{
  "optimizer": "soap_variant",
  "lr_mult_o": 0.977,
  "beta1": 0.95
}
Each number is 500 + 40 x the weight over its row's rms, rounded and kept within 0 to 999. Layers, rows and columns count from 0. Numbers have three digits each. The size before them is the row's rms in percent of the matrix's.

# layer 12 MLP up, 768x448, rms 0.172, rows 176-247, columns 384-447
089:579583507519517493500538505478542449525391468449577509453435461405427553538543502522701506407489580540473523481480468536586429515502515479521476497445530513467471478545465514522580477456453454
087:504510491454471543527480482510470476483580518481484513455487478501534427459500523466484488502480524510507439492422414439541502514583491540553493489479517450508420519571586452469551499580525409
100:459558504440564503578496396500502513549461574554498421497465485578503516464479575522459511576496490460488531532580466490508456532569535586490550452488451476518511515520466449490520537492483546
099:487508494555509514533599496493521511465439467502499493459483527434553424444560506432454455501516455559503526535521497427419512429531528528543493487519544522534465552582494513535572421464498534
104:461522505501473475464546511577446478464475551581540480492514535511550549531478460454499503463450495488533529558508457519541499515542571570526493431414466458516535431525539529497485442511535494
102:551563544534507478446432510512562497488446495551549542446460530529533508520487457482470481529483556549451412478538429426473470491590512498503504542581450435484530500506524414578503432511489535
093:464443483562432459547543460498514481517536583494505514520556487447531518564449481490471524506553525459511468452521508506447515541480550485531486531415562509509504505525472506515512519495541489
103:493486470479503486533475495485446543547474517500488527516524489439459456574437523489471490505497509479512476421550532486471513531485505426494541498472551491508491507457513514537444553482479555
103:515541444456500516512457478482504539564487533497518457520465549513460462480492564488526521468496500430459503467463478475483553519513556507512492475494481507562479531536476455508515546547519499
102:508522434500495488502416505493449485583534432486491443508440477563473451426474447541457453517551497468562592465553522399521444428473441501509485469522419476458511413477519550523477506445512484
121:554561561471521472455516534502514473527490516511578508493562442402497487478497474419499543535440566480502523468418503491527532518496492521598508523474470520489530508544525501419447550497528445
095:531463530501606468473503448507460499530507555501481513458527423490471511539456576505447523554479539523488570508504528525448445523541590480550524483474556541571453553496548495509465458512554501
102:462549546451503483525528508547558531455533498393495500426471513530467472436486438549460500476462451526427504452507579485536563582484495508476451562490480517481464546508481430456499447509509517
097:512582558437496525492507456493536565457477480522493589391476504497463547550541486442506491510503476531435491575480536510520477537482453570509559509565507497406600478540497457455566442568578503
097:446403502439447440516513509574522539472528535547527493497488500449474502433471471482577568499474539489528540515558612536529466458494541534435559575458434557539457488456501526497471503515522532
095:553461588523490467463462582570500561490491536522474525395535525518466404449486486468534495472529497464507486455424456560495466522447485508486437506556432557477538433522492542465456502443528516
097:439450533465541510474459489418541525465468437519540476547585485463566478444441517484502484507463488479460459456591550453541439505519526521424496501453510438540480483509517435468494523453485490
096:506485467497506473534483484538544441506435558533577549481531496493496491541498520515444578420486417536472533472450518503463491492481511508514486478574464532453485550410471486460529541452465397
107:540470474444603507471489531472508520448512496479442547472535515566498437543444495439488525534421505475634508502444521589450526428514501428535504520574513472443459523503489527560443484547489511
103:446549512550523594409571432466603439473613460474484543460483469479543503468485464464505497485450492511449564517526514520455530501538553472526533533501481485487515479581519520498514491559456509
101:487560527441540560476551440509428558473466516473508566518496500492573498484493536519481451438568519432516525528479485449529528543526571468559486432551532515540499490440466492522506451520484499
093:567541409508455527418431517562511516453433437504539562498560540486529488446484475567608458507554524512537489484494467500480510457518455548590507597496543498467514520487449531452498552516548515
096:540515522541506489443444501447524556487468402553479488446496498507475488472469423510505509507474475568450511427486449461517445478519457473445503459569574499541538548444510490510573499440496475
090:477534500455418554496541444457497453501482526472530567507560467482583510487519532484446418553456483546439521446525447492540519455475526534561564476541456539544532476392560533554453480565480489
108:574532473505568549544449469554453481511515557520399533525499474543559546514500524534516485506571520584513414498488547446571446504526495474470501502474481537469402407455572514490453509477475506
089:552537443488490532571516470461534511537572535487461484504449505448512533499440509477507519571546453504472485472525525531445447513509564495573475456534485568443459444444535535494547546534494516
094:523523494530532450501521419509437511438516457523522590531569532519494386444462513486497520499518516450591520467527547538459468475514534593476494574500537475477533550531537521551527443492544475
106:475525465454512487501457561487475480494552466521522542471482546482533505549476470542465471545534469572445520521517518477493508541457481513513485499511498492510403433505490506487477473484446532
096:459540502551435481525473502559436551559504530474498587511440494463497533499553503528541439579467561483506625530507506502531483530527540543426504491517536564501422540528505543516479539540454507
088:598453552517473475473510467563482547447491502544534431441510477547512495598489474539478550524509534507508465499466523539482475493516432499509484451466549462527525505540429526471517502515527576
096:438412513483505478484498483456506515476505506560440499534498520469490539575502473447531496510558499485510499526476498484456507579474509515564463466516443527471548494507503498518506512441485509
089:558464547449539503494560464508490521486430482532524446505406490473591498440540495558528444489508435521547526447505500475479518580498549534505506534517489531560491485483501567516500498445448433
092:548557502506511543490474482529548497501504484563496463482483534547576439447478434446543506511545505475494528576498512466493536468444434581521604481480445528547450550551438477459504452451509567
100:518520490544465552492479498524508538522530454573446455520435481551476451470479463469479574511521513471490525461480457453474575529457513493541499401500459519471464519424472565469491490536503518
094:483512482458527450443507487447497468464486507448559537498562494496486521546547519487535525501526505445468494461492536491470550594470496482514500477498474538453474417471553498552409482457514471
098:544527557564560438479458429436511498497581491514504516542506504482492511477485544478540523596490542533473496497597528525455585490489515486585500420608506472518524399384522514490477485545490393
103:451482521568505616481536483428429571506499456416490488498442500521505538480463522505485541499552418545508489486557530533481453464495552550484501433509534505479445541434589443529535426444496555
098:558486418390540562423508561467500540477512472527529451513550501563436492467476435426512566521478484537566548428442571502450480551463499478547465544521451517501440489488462458486508522459530551
097:519512538483471504550435478513443483463568480543476496562480521525531522525487496555496476520474510455524515456407460504541449429509546510449448479438477484460432502500516518437556512500533554
098:540551497499510520478543484477465534600413527417452507447513457545502506539554441524550470515524558448443458462488490444463528567462512445483518492586482495504474537499530491533537543489551467
102:454519530551452502473481561499552462512437518526451409422449533431498518465521481593471514550588521474570582503573582554508490522475534525457447420443500484519464468524515476520536459452492538
102:549499501457608511537519487502495506549433546506586522474508568506485458495518465535548521470514482546495462480502476518534497506492423493524545503438569485534508518463552500451516478434482461
094:547511500454462513454511509530484518497462534554489497480458589494522490463466533489494492454491448500510481540400559509482474446508498426519470466551455470442544531510519488411542490505444540
094:474500522507422460481517590542538477470500477490572511495473458475457479486560501539535566561513508458429486509540503474466560484533508420530477493465488461495495486574543495567549493599453588
095:522449475525453492552541537516468462485467520397478495565479505459518513500488528406536510515462432528475517475517528406530510495518409501505581500467484480515474548530482476513500431469501442
097:479497552596479527534494558458494492503459528503531479520576577460479520519489414498506506469596469562524537476420496513512453492466515447481483462416476483507452429526520570520521492516518540
093:431499499473428569501500514521515424514471471452635482493493559496507490542557514485504497433467470528517514496475483512493484409542555496490497535551485503540518420540439475500489543537458525
092:471537514582516487559458516529479467469455561501461463518490576513493471545573527507462535449486500527527515450436461515473529508416462527532460457505507514449533583561492504510489528453535509
103:533461493516501517497494451517493396476486442439472458498452482495499488542482497511524532514569464516472494538534456438500499555451512524483450526542543449512507493532424481498465535452457446
100:482513490520549438493483475543477502517556518552497506409524463488413457496500544405445484474481554510537526569518492581442595505542570511438489505547557527523403502493469461519575417542490501
099:439441538575497482416533506542491463490534486492442508467469432441494529403466470521567484440453541478462601454503456536542523539511474512531483570453502552495436477495411580512516441522506521
087:500430549512400511477464567477547486386522500475548458486477516543474497505490432468487555560511448573583513479457393470486507459450474496465459485488488463474468485487501549482489462476511498
091:541489486440561489497439515555417502470512518541487448531461582450450539568516456524501580431463459509503507487552462469528497475492489502541509498522492495414527499477445429489554485499535512
102:473472479512462431487522446514515535536493538494493565489510466581507495478457393487507428567504447490455465481514492471531507541435522543476464456501534446457498512503510472515486515507553557
136:483511551437493513499441477500553521572458500508542564542566494523501491513471461499513419442518489508506516456518417539512454479501455545492475508459468519496590501566490517449458541542491552
102:498509470418510459438526462503540500458455502520531510493530489491511517515462541500535497476540529483434423470463500507555454488469500510544512459538475579446514434529546415463492540503477449
106:437437396432502574500517486529483490476474522567531445561503486497502505480538429532486449495545479504487508498558534483494505485512532459490470367568492481507422485497527520549560489507468461
098:494488537525464490523449485505532434519498518441559534532525500479482505454495475462534520527489510506537537439480528457569492494491560491499537493505430454483438431440437485518541511514484498
096:467533478481541504426537476493502513485529522522503558490498532487501541468469510484583465548523535426477523539466499476487600433484503421598522484473528506511480549496413416517497528502529543
099:455465443463498485464508535477492487478498431428504536504490522580565452546447475477435473557562585524422558546531411531506462534463455512496479495444521480466498516535528471428446613536514483
091:477570545456528452619485510502505507511551455509535496524470474565487540514516491508495458500506448573511514511473451493545515519556461425515528517543540490525567465500436506428522539622564496
099:591531480469454472565472466533511501472564469462514524415495459514456568484551493560466465496572475500477517402492498564480469491466453487466518410535540511534475549490499520553442426467500522
105:519528579518508489552475415502514454429497433523545524434536531465507450500470600498488511537487463464509573511495527490555503498458518552470449561457469533452461582527514522524521414556477470
101:575545508506521507569479545468528458425451525546489495464538479495477476564452497511528516452557517459446620615467480417480527478476479535512574491515516545563411488455544491562556479498478505
101:534512557421553498506549455541455485455522444459552444527516521496509508492494484487520498519467563530542510521409501480495531450514499535544482491467476467533455503499504536464476531540462510
108:540481508576475522535565541495516472509546477464504459477521442493521435535480468406583462476528596511513480491486417426515540502544556557504493466549452473467447625465508468501477509526510476
097:531507456533514465490538524512469481515514499488475506513563454437515529530513504504558477486492516546438489482414559516512471510465530440552528527451459519486567507480449473499511521418479595
103:473427537497569425493471417483403487483533451513524403492481519540511516495476514486475501536504479465418495546515475537508453518459540476467541486429502405445475539489458465510521531467505508
096:540594479550560527425484459535471534500463477570481482516491553478478476493497532496524427498493508447506461553407461523495502403443511467531514546459522462528542468476465431524481484489485467
104:440477486491538396531522494476387531453500545544483459457484504456487533482495446503504500547464415513477528548461398462514580486489487432521471500467502475469457445463539483537570546511518458
101:539513448542461485529486467537468461537490524521583540490610501430522537473493497551529512535509531489497557473545494546502522556598503505485520509474518503513475525595503487522512483458552461
102:556499494513447483543514498504455617502523523490520552509481495503450553463491518431478525531525434521519533524511488518459537471502575490462483539426492514409479458548560541537535448454519481
# layer 12 MLP down (transposed), 768x448, rms 0.172, rows 176-246, columns 384-447
090:572492450460521525561514523503484534493463462557511502519504524505549466494496525489455552563518462508540524481490460528491471557503437454510508542444547607507523458545571504500428421505491472
093:478468531511514601543458549478418497515533553530509459501515526486514503485511503515531556525564554492486488530543465485512488494487505525460440503489431512578461472536459427526494474518549519
103:451536406474546527544535510415510501487501487517500451489435518456557602538492439524434443498501444522500519593493504471533535461448518571512547493485448398498508416503565564466511490499469612
099:468450468501522457497549541401489492473479577449555517564507570474566514525532477476472546448497532552474465552513468446486439544518528536466449462512609429535513561525420510501470450494503512
094:454508506526526512512509512582449476438525492499465525477503588540524519434532559461508537551474485588497555456429496531504275488490531523438450503530480503469501441524566444455467509508617546
102:486469573534489532560502529495460534502452542523488496508501524490493497490565536503510498488529518435439461499484455436478447512496486469495490535499499499504424391425473454486455510460531486
090:521529502521475488488401502572472495468506555477458543507468509515506569514424570542483494504373525508425556472461493568521548406560468507511468440384498459475456459515460510447588517493493433
107:535450564465510578482492572526506493424504526476520452480505398500498471579407519517501482515441459545522465483508520469502363500396547473512544550474472493542521516507493604502524460544443561
105:550475475502552475529502512507425528535508470511482444517499534504531462541521530469592457498502451516462452539506506521532627519491559548491512499575434456575514492470468466522490490487458496
105:485507434507522544478513512540463474462560492489466529465447509546507451513551487516504442538557552450475474471491521527534443541485519444499518547407473545535492473474492519507534448515483484
135:484540551481482491462474494505509534486540523482523486502473408385575516455561444451522541525426509528545506480419499459459460468484462486548514419538439408452497530422503492499497520439469496
092:497524501499616456455517545505433561489490510520417469502504492468515554556495514497485592537502500413420541477525524517467616517458502508518467445450465511447498516463489448500524564527567540
101:475487504486453499541474535474560505454533569491545508459466489574500492528586502509548582493506531479476510444570473484530537498466456449484529476467561595479627537559487512480517480517463459
091:523580535560503494492503491539467526523546487544461573490504503547529502498515569520499496463505532486465534507484546545537377538477518498575540480485523431468460552496549485496466581475464494
100:479433508528479568512499489484426418549510584533520493429521455538538499520558441545478453391453486503483554520501518462517572481522490511524458475446535491515525493436384439467442496510480485
091:500435546515564488492498462552456469507409476477477526436526534498462473500474480486472565422592618427445544536512519518432516503528505508511434477526524503521511458485462529552486470470517526
091:470515437440451462528494462540522493501524445445504539529497474519515492481479473479460445467488537531549576503493510505627639523505437523500544421500468530518512468525442500428507559488555493
100:524510485469605474535427588562522494536431498482560485507545579479465498505481504545524468467529490433497506457509448543432530542540512499569553459465501523490528521457476516519422529515491571
103:545514493495527575533462504461454463503522506462528486455577575458486547521490466449519531576393517541553517539483477539520519509498554453546530497508530521467438513493477545515506431519496501
102:487481533576528536486475511482480512489504480503543552524509463476466487499582617505546484540514443516443544498466530479496529534434533523499459519511458499502544503575511533465559492590455590
101:511461520437507493545481556529523495555528498386495515474442483553516479424511533517522530517543535534484506521543514492504468562550460490527410435520519512544529536561525456556538426514406502
089:492519494491479436443433500503552528473488558478532520507494521453475541457496414557477430515495515529419526571526491490513571505542516467537489488488525508517550504496487494560488521505528433
094:472486472567416530490460439437494519507522419426484488468538561564496567488490493529480481526494415539482490510496519468599414542446483477449503490571558508517540598502532556488546523485544425
087:531448440569496558519538447408482468512422459493485510542469516473526576456500539511571501444529545500469507493496471476523471545452419606559449498504481469519481453477488495452513443471557447
105:482503464404591514483505530526403559479516542542482492509510434492549469527484523504505521487560522448516481534451506530452468471553459483439526500494499506490457516446515466460462469446396511
095:472519472453553445516491551458470514475569518492561542430525559490523504475570553540495515541536456470436471482486518541515430514529472536478554512507514441479523512449443525515493509497478542
097:503469474541540479497466458603558534440566513470494509494519490501534448458516481526525493558596450489538487470492478501438492497458544596481530445529517453533518511578522473440498425517531519
100:531479462504415490521508468474495441522504499427481532548568500486425504510486509535448519472576459513496463469501498502500484537497541550586561456464519497551447524572484530445504513514470474
091:535518467496448502491541519523502547579475501550451522504453505504438494524533488514492461512485524510526496483526560574469537480538560547467508529510475478468546422472503500535491433469566512
097:538523457524473504446516473522550497504455527444510424486615504571514537512498475513573397500470503527511501521493451474590530541508550501468537471536419515565544460468504463511504493541479478
096:505489463550518531548535523438585511488548524520496448442548503434561598514452472477485490425561498446490511472525523529497506500457610511540469436521494503507457538494473506551517545541565451
090:517467470459513487489526516569497575456365582434532515510502513471546453559468590535509435450465517538530473486470510547552487526497458530454512485435547420552457494528433465502464454515434473
092:495556517463574435498489499533417439509465522560494566426496513525524483504507419525541456457469530540484438501475505532509293490542487465478492568558428531464529478511527501457517481492470519
102:577518511537442519555517531485449496476551443537512514501427470514440476505530508480483499558508466495465454519435491528498504493509473563475502483591396489530454482439513486498459495540465509
090:480547486488536496489522459487527446450514512464476549532531501492559505530452398439542494475427508482470467470527447477477504475509539524551468469487479536570521402602459523548560472465442460
097:522516466486597465415493488506507513548563531484520552614458477534509501520497507503549454496462542542475510550424478535476449462482467524482470606506439516501554497488516565505467469457542531
100:517514489524437412522519513471501487474551522471468496551505507507448510557435456462541527439505432565449500506423445501523298511471542492482522520499534443532518530459538541563522482516554465
092:450511507549455450545522418440528424449496497512489574497502445453523414453520471598538456578471540491576513487542519481610433473467542566511516502512517480454515463474560508544416528549428511
101:497502555550501460507542529432491627506562441427519463493522535552525507448501479508516508506623453464457448535440505534451478514507589466411457508492485477412439511520442550600460409451545430
099:579511484398489555494485488510525492505469472507518466489512451529514456507511495465548502549454565526483424524470489493516542528545512460529476509490528448543488409457543508544522499509501524
105:491565532511520539556512489482444509493474493520524481457449570513513461504492437543495560456535458433538468595484535513507162455484512542556480518518534408505546474469483523442500468520479508
102:472492483457516450530500551470521542498482501454505525495578498502510527560534527506507500499541460403504545489537466461575573517522483379540419442489526542473448515524469481494574516551528510
101:451506451509445510499495531505548426436467522489449431529439516545562506541499449512471540470557464472578501499461463432566529403448527532408431483506499511479519501529418536541471510501455512
095:435506462500467494513513530507505441511496509465483531513473481531475495501554505531568487472420482551496455573568482501510509522469507472524537565449517525551447458526546443495527465498441501
107:486487493474491508517571477517477539561533563491476435414520545532518491517480470443527504483472497528463498428466464474557629525529465471527540508475566541497468504469500491428513459450461463
097:595469434524474478541453518575582501541521532461486466499508476520503471582520456508493502439542443443523545541485568536529675425492478527506455475482508445498515461440485512554509504523497551
092:438499462551475528506491513414466440496530451569537532496520541535414502428520489510473567510506481570487514479555500486529564457493567567487489486478504564479463495472445503511512501545468474
094:430491461513479471451569523492496479498519460511516458523612516519505477498478542550491386482479470450490465529498495516530682514479500533511506457534499474508460520493517442444491548518482478
105:471481501494471483501485548567526526415455440445496506472433503445460514509484460554502465527479471441513490479498464450483484493503531480557498488494506481489547498488467462505514480607533512
094:446468544474516523482610539520492629527530516550447519495550422464443546504518509540544537444567490533437540522493510509507443480481467489511483431485545502548485502536434472519463539490489495
103:552463436536487509534462532476471480521502527480453495511474523459473466498522538502557473497484538504501518493502523524544396524477528460474515430498507562513473452483415525510540431537569466
097:467529496476539503504549481523573585570585570444509509489477508418483467492514456523487500492490499512491472556505543596526526467505518470561536456484470505561510468583459473513470383520539447
092:483564494442531529522467524448498514515490509499454547521551557530456487472507454497482431504583528500472514489463474533458698517460509504585468519503509486560465488496567459518579552457439480
100:518535564433479553443521544529462528545482436503518487593404550451463492423583496487543428509505525488499476520498501554510477489484463486584488445538529478508475434456524504497476387502492521
157:390525547465414510514430430476543585531483475515538509533529482547474519530481441484503479488509505508504497509568479491483379475490524554481453554488523500524563518507498541426470499554452502
097:502451519477532534506556505545514496520455453509479502577456529489486570449505474480491519481438446537502506496504556421411450522539484560546457610467512482458552493575530478486508529481504500
104:449423436504521537556452562533566512433475448486512507471476420516483467575494533453444495450469523512537482465491478458531539518453478542462474490490384466596451470499404476514573450435485447
101:534475496502436449497562466483568506472470488486566415486475371533495532451517413465462479554536486514542457558449466568562478499499508433485552505403396442550530469542465497489470474575497487
093:527517461512523493463557490554470445571490410523455531512457555506542531492477493497507492516551523464490434490570533500422596530563544511512514491525383525492435593458457412515527439490452446
098:504494527485534522483520528587455558517435488513507560559515537491488493409458504473542507510587535553484471465538441503566355533474559512479443454421503537556523442525594478478500498489558499
079:464432477471472497483509468475559484433474505506499502496498520471483520503531533446523473520498553521492508489563533480490512526469476362492526481452543438504499484506546551464476480508498523
099:555463530494470456493496526478506527450482509450465487469503499454457517570548577453419513512472507547527484490488482439470505459554514469489477520499502509525539531517565509495460476452564528
103:518535475481448545551465525442461500479489497476559477463502533447468505516477470472477543578459610429497453517543516501490496504476497565457443451548481409460544559482460488496467489550391487
100:495540494497534520498502543551476496536459461541508522487507510568566516497510633430520516438517528491486450499446471517430605553497449506535511477513435473535500462520588422483459486577585521
098:493525563446543469513512544500489533595549547482499455515578512489536530511422515436506519552524478484512496578400552586544452536528515518605467502503533552509551595474518533559540520565510475
104:452466454541457507478487496485428604534512524455507520510565537488562486481464505411535505508436493567480515439464490483508593491553475532556516447454492528498523429435482466520451551612489463
095:501493529419547467453451567499448522497522518464495472543530497542496518532495502478537480445450552495456482498471450476579525563454486480499516528470566492526532539491486557505515524539502523
098:459540380539525439484468466499484482580446524551465479500562496531525504442544529484441534547488507526573548526478512562541382525542550485435464501453444456357524430518455440483483494486480477
090:522514545529495472502466532498517473575499408516526427519490447493461445537526502448452525446457482415482534489499481525513227450452503503514525522494495520481560546529486446479474557542487409
105:434533418518520523529486498566443446514489458454551389458504484503457550423415499501496473467533489501587511565514520484555631485533524444455472478479516467427509454480473502468477480506505477
098:450428465498453516509524405506508484436425531530543504489475468450508459457537473411562524515525465443524494555511493435489496516571576512490406465522457447482446444469527502475505491442495532
# layer 12 MLP gate, 768x448, rms 0.149, rows 177-247, columns 384-447
099:459535475462513496535485483428478483470548550523482548504473388534526490478502533521545412549468448519523499502493448464478515505459420479481499530499480492549461431444545431555522504596479500
111:461488505557460498446498512532468507455506438508532571491532498592525473550528498441579517505518570500486477496427493423497511490494498478513482552531527492526507466504519480525468483530529505
096:504559493481547539394516513467560514508493532572450531427519519512440494484480551506487544463465476454532448460506452652471506460456498568563455518446488532542492491472572413551456584515516485
104:539434484564535521485436585531462514450568504632414482447521470459513469542524525472528533463528486467504518518448525507493527546490473452475481465527532454514461496484512495545425523518511431
114:521568464431531510540537438483551493445478539502497459535533516572528513538532653553436509522565536463494508486487547488581520593489506509561520553453512490463478484462553556448463478445536478
090:522501512418465494562459463480473488499446489453514483491511532492532509552520470470550586493479480487442542482446580473523470458443560576479493464507520547494534448477581568474403483484506526
093:530509520485496550497505444485553522465600498506476518474491506495523539506495463442533539446444526531522442587511462466521511431520512524477491483490463475457507469515479560443506475583446476
096:483492462516475493485472507516481530491508491542554417472447568543467541457445458545520531502540494491472523435488491471508513436438555535534513501399565468503513530570494455535515546429494490
108:534459527517460380519428455482467460489501496500511586443510514503478517468472544498471537518587481581466465491449480485436467491447516491459519476388514496483491535439518475484444524459489471
074:501475522489491426493486537486475553491536483530482541524533485498494462537441500381402501532536417465569475563529423528571537539510563518506508479463539529506462456553444492561508520438441527
100:458460540531515491449494547525490462545472573494518575468539472492521498459531562498460496492526476478531479414460522490512501582485545440490490456530446472543507505446443538493498554507508506
098:525599548569518406448473498494480504471556469472454501529437461566595508540487524496560518536495504478474485453451539466474492491480479497507567468507541437524552529524482498528500566493538535
111:511474544605485512524432512511502434524486571411532441483559509549515486477480517496508421449548472496465492498555520470456494575436491438447420459503476572560415548481546484548557454517470510
099:489553478483529511448474553451411518520545508433452530537458457478475528494459513477485493454512549488573538435507531455497517439501560489572530490547498476483489449552434518489495468640576477
102:502474491521490445563428417549525505436487516533475518516512471477499565465540576451533510469492481469498540454436574523501474589440483572537496515513492439423525523499486553483521440489526546
096:503551459466471517507509473511491425509545488393495490557541514483506515567459541493528456504471497531499524463458563550514498513545556464504464467523563545522529450471532498488493526440453492
105:566516517545518498448479570467563595476469492483483586484509499518547525475511574546424486515470591464525539471514483537517521467427473529529505409509571497502530491579512555490457508483551425
105:544503556459516489475497489597525472454476486512486447459496475512499514476541541496524588514454556486486577499449544505525490496459503549556464483518536454530496549508437519499610432463480454
110:560534505607457500544494503498522538564489528452503446567468475540471535518499446473542497452475478445498475587443401504509523465469490426427463511497519426463531556422448554502460510505520537
100:416551536415482563546473511481464495462514503418559486533501496524546551493478509515584502544429522518481557478476471438399502473483525592539471500550516516463486484455495570480526488487481549
099:538478530498465554485516510550479491447432505522524506503466484542565451473561555578435532494537522515532577497498495532472460491508460378484554454580512545501465516467501543503548508461563522
102:491485537475455497597473469461495465420425534449449495560560538480479548528478504401545527490519480499507456498503509502528485510514535518554455494500450446455479496567501466481476525522539539
088:522478515508493526455458488530460506448484490555456542530441481500503539544484513537617482499435426464479464448447520547473433584458503573489514563475510541527526463474530495463524464438538445
110:542510466560471531540586534450486553461501525499492533504474529495455494517465539503565472548483489428522448502523490449540489506531517458516579501475500530533443549515499504464493459513437469
096:462463512417502578475492513498499510485596495455483579515493475420496411488525523577531536512541464450546539471485439479562460515504496531472484514437544451448525524521449523471571418533541500
098:514512586531557474550513440546478556552555535498503447441538489498516491445514428482506497495516456481489514505510496560520558458480470530457523495535485536499507495541442481548512514529540489
105:492471537569488521530493539538450486490437570506510519505504576532475519538499501498519550598486463496528590582464481474503494502489503501456583533486510516418549416492535466513490511439458531
104:518580472524455411477502438496480552497515505503547512480496524596543462508538506488491498473492554548535519491504498561475507513485532562482505371436474514490521553438557532497588504566588517
095:444562587505499541460548541547451498476510541516511595547509447506440492491463483502467473486403449488524510489542479454551518555535466490568483424505477549453503483477522550460527516565485544
101:444490513465560489519534494541541486441523520498451485502463483544505512573518529456555554530477500543497489534469524474502490505429498500485533538536472508508517542485512423555529479606550463
101:513451534502464550508509497481461475529486549493515415527505510511474463521518501489502536493472497514479517454598540498516533457421524464502494601503516521535502507483517559531546472466528507
110:583458541557486481458426502463459535485506521509556412524514533457482511446470571498522501462498479498581491458529602544498511512542501492579447452467512484504539466531457512509454478484468552
108:519536558479503499566562467475505522566500468496494471541504475559480462511459520496456615406536457469511488524460535459495498503502508450541562480385494492473495574497510490513551521495497506
095:433481506581501491491508460504518497528534531510519497481514524531457480572512523565521495517440552457444508481528485546522495462435509497542559448506473497491534489475501550517538472536530492
106:508497525461570409462487547486556522455460484422527438595575516460490437472522519467481525403511562462518500469552539513537494496521499544473456503408401458512515492480492506480552487505498591
096:567517553524480510519438562435521484508508478529456499548579484460510535596489493527524466439479565566415517504467555464477508451560496476477529428435523499510494473469511513514557449449458509
092:492587538518402477546554483450491507484501518497432488449517502468493433460495570576496502522508513515497444497586487497526500452546559463492455495447571444504531431416495484508466500479513490
112:472457491478430538448518478516504443521554559470516519457476495556459446553481503482477488512465473503522519474484502484479526538535461494505521536497455477396502521517458492511495547569512463
095:503474551578533484563510442480386503498487515493438521521491502512529527551459522547468544434490468443499560494514530510552449541468529491486522458541526463486498460468482549456523483468489531
093:522497496512494465487523505490471439558552461567506532511555420539465503536513448439453552534445510580495525364494511464495446522525511484506531523542457460443494557567545520476468473559489580
099:475505474545533586542516544497494488419595560511426475447503468508498556514483434452558543501486506524445447506437453517545473556544469448473511485535506533586520471439512531566487517458491473
097:459508546581449498490490551568522467485522462571455487530525496501501508496503446446484534479513508499568521490457515553474503518466492521447509453493523485490495472538449484547447465482551448
100:469475477486538571541495485447509561395505537572490506452563474563525549449500551533532470508418571473537551469523568481483526546518477542537492510477522450511552490397493488575522471483431492
090:478523509509521489465491553545440568599467543496507495511498520555488476553481504481543530458494514497413541504540536463529524512523583449476482540469469485432456585513436427516527448450472512
098:547518523557452487424505484537513523508542460586520527516456521517484533464439540562504436523511448460536494524544475481505542544496495547522458538614487486484527496512500529489460457522568453
100:545530479441479480527485535492542507425516545532551478473462476474498432477507450439488463525497509476508458466548472546506521526466512505522561487549465461538450477441416476428507523566579538
093:543554536463472476518455546550447493532532439529461444541552504516562467570514499531496460454494487505453502450508487506496546537479468471410481475488573498488492479472474522474490557471491502
103:581578523525459491527512486480424527530566496567499470470449510462397458460495493493490512582573492504414551506464558473516542458476518526485467494483494478478583482544462445438455586478487503
109:460531505427478438522454521535418547433510520473517536483515502519409486450454535498494517561456446561470528457481459492466466425514458521560488506429525512524428484494471462543482583524529485
097:468509515555468529591514505494457564521497539466469482395532469505465520478458474560529528440496529440551506501465456529534510505548486518474518555437535480449429548484503468514519530554500462
094:562519542511455514486544526476493455444460512518526511466546508465524476506411492459408509401438461588516463535459425491541477468491459514462490526535535559479460479465501482510574484486523536
092:515435494476479431511427443486507490506516533599564550488467504511511601547537461569580510499448500439531519509563514413524539523495479521460487501577519477511521507394457497489504543438549528
100:507523490487532463438474530585469527489493504520504527419470487474563498476595558483477501492506513447560520440495518541526440507444536538483625494478589484472509528553460612520523532477591528
065:479562521517446517517544573509446504542536557521548495462426513465477569525475522456507523511480535531493395563434493523504504509521499422440514450486438453493517514512548503587512458468481507
109:602501485480483458447519521443469547424482501509396510460514515553501516497518462434505498470482389506515520480568506517522460448498578513441510448473486465530513468495523507482468439552543505
104:478566494455472530509507554516523534471493466516501517500487497514437505598479531535522548558510497517457538474507463527578482450445544433471492442529541553508533510504515483556494462553498461
104:537505509500526552511500496465423489495445485555433547496504523456520545482488511483461463562429468514558424428515465456522421475466492428475545529556544532442448449490502492555439490509546469
094:521495519521577568505426542534504501534486494483589537484546511520492464484532519450468486511522526539548485457526475557567523425498539453555520479526482438518567516504474493502481511443530520
113:573480461540504610568522530487475545486500500502526479450479494462504470527493477531508544427498491413552520564571499444479497477518500429504455506529483471503508513482503500437478496501477523
096:446492590498526521476534532529526453491540580492471448500570492479527502554594466475524524466502540468473512392373534567474463462546589464516547516492468476549462506490481471532479574482509534
105:503450468604461457569559510490528557545439488512481493544587476514439538501460493505466543474507552446518527521512564450561529471514535524620499440505513538423440538497567501505425566469523441
112:544535553477448465501513491561481487517500518517516436438481498529525524516480525469424497571503487475481574542466502493510492493515478494445493490491448517441533585499447589475492425532480488
094:502372530528477502508477514450551488462462514547428522510573489464504528472508555543444563497497455445431458565481553473428489479434505522550449539491529507496493486530569487465458516491561529
100:484500537490548502437481473489502526498499546526475507446439556505465463528509526596492536564406516497496508498571459465560571509449460502515549478478507472489541471544501478549539525526494499
101:483431550505494525566577500464483476511579542444520486501480484488409537447499499560514548498436452529505474464531495531454472537452543559429525449435483481476518497538446474440487484494484546
104:534511517417476431489514554560468557566465550533445516458462473570504444545478437466443487448451517450501418505543470488545536486457460495592590565482471472477472513441466444537487425530543501
107:507527516537489524497499510458590477495479515481499545480518440486496439529535465553564444456448495482584544457431546496525562468465524510488402459532504536536526540487537476503464545471470529
095:517496529489491530439512489483481433490510521497511529516472511486519519498495499526469460553495520528435533451459555478516465545486502435508524449483580562449429531494516556504535536545555473
102:537494466473496481505457440509516521515557538530476438508475439455541511459473576467536503447518439502570505503482494468478557482440520545417471494503389545502494527518523480524501468459457511
100:447553536474471473489481472532456519471483473496487385477493530481514494401518560495507498475506443533457429522447547519456439498537495460427439532532533512533483497504462554501475491510505507
101:481543479456498452513465480534547480527507500466567466568471557447495497508406562528469493521414442534490556418522481404442491492506545537460550444446446517406544480449526554490449466484450493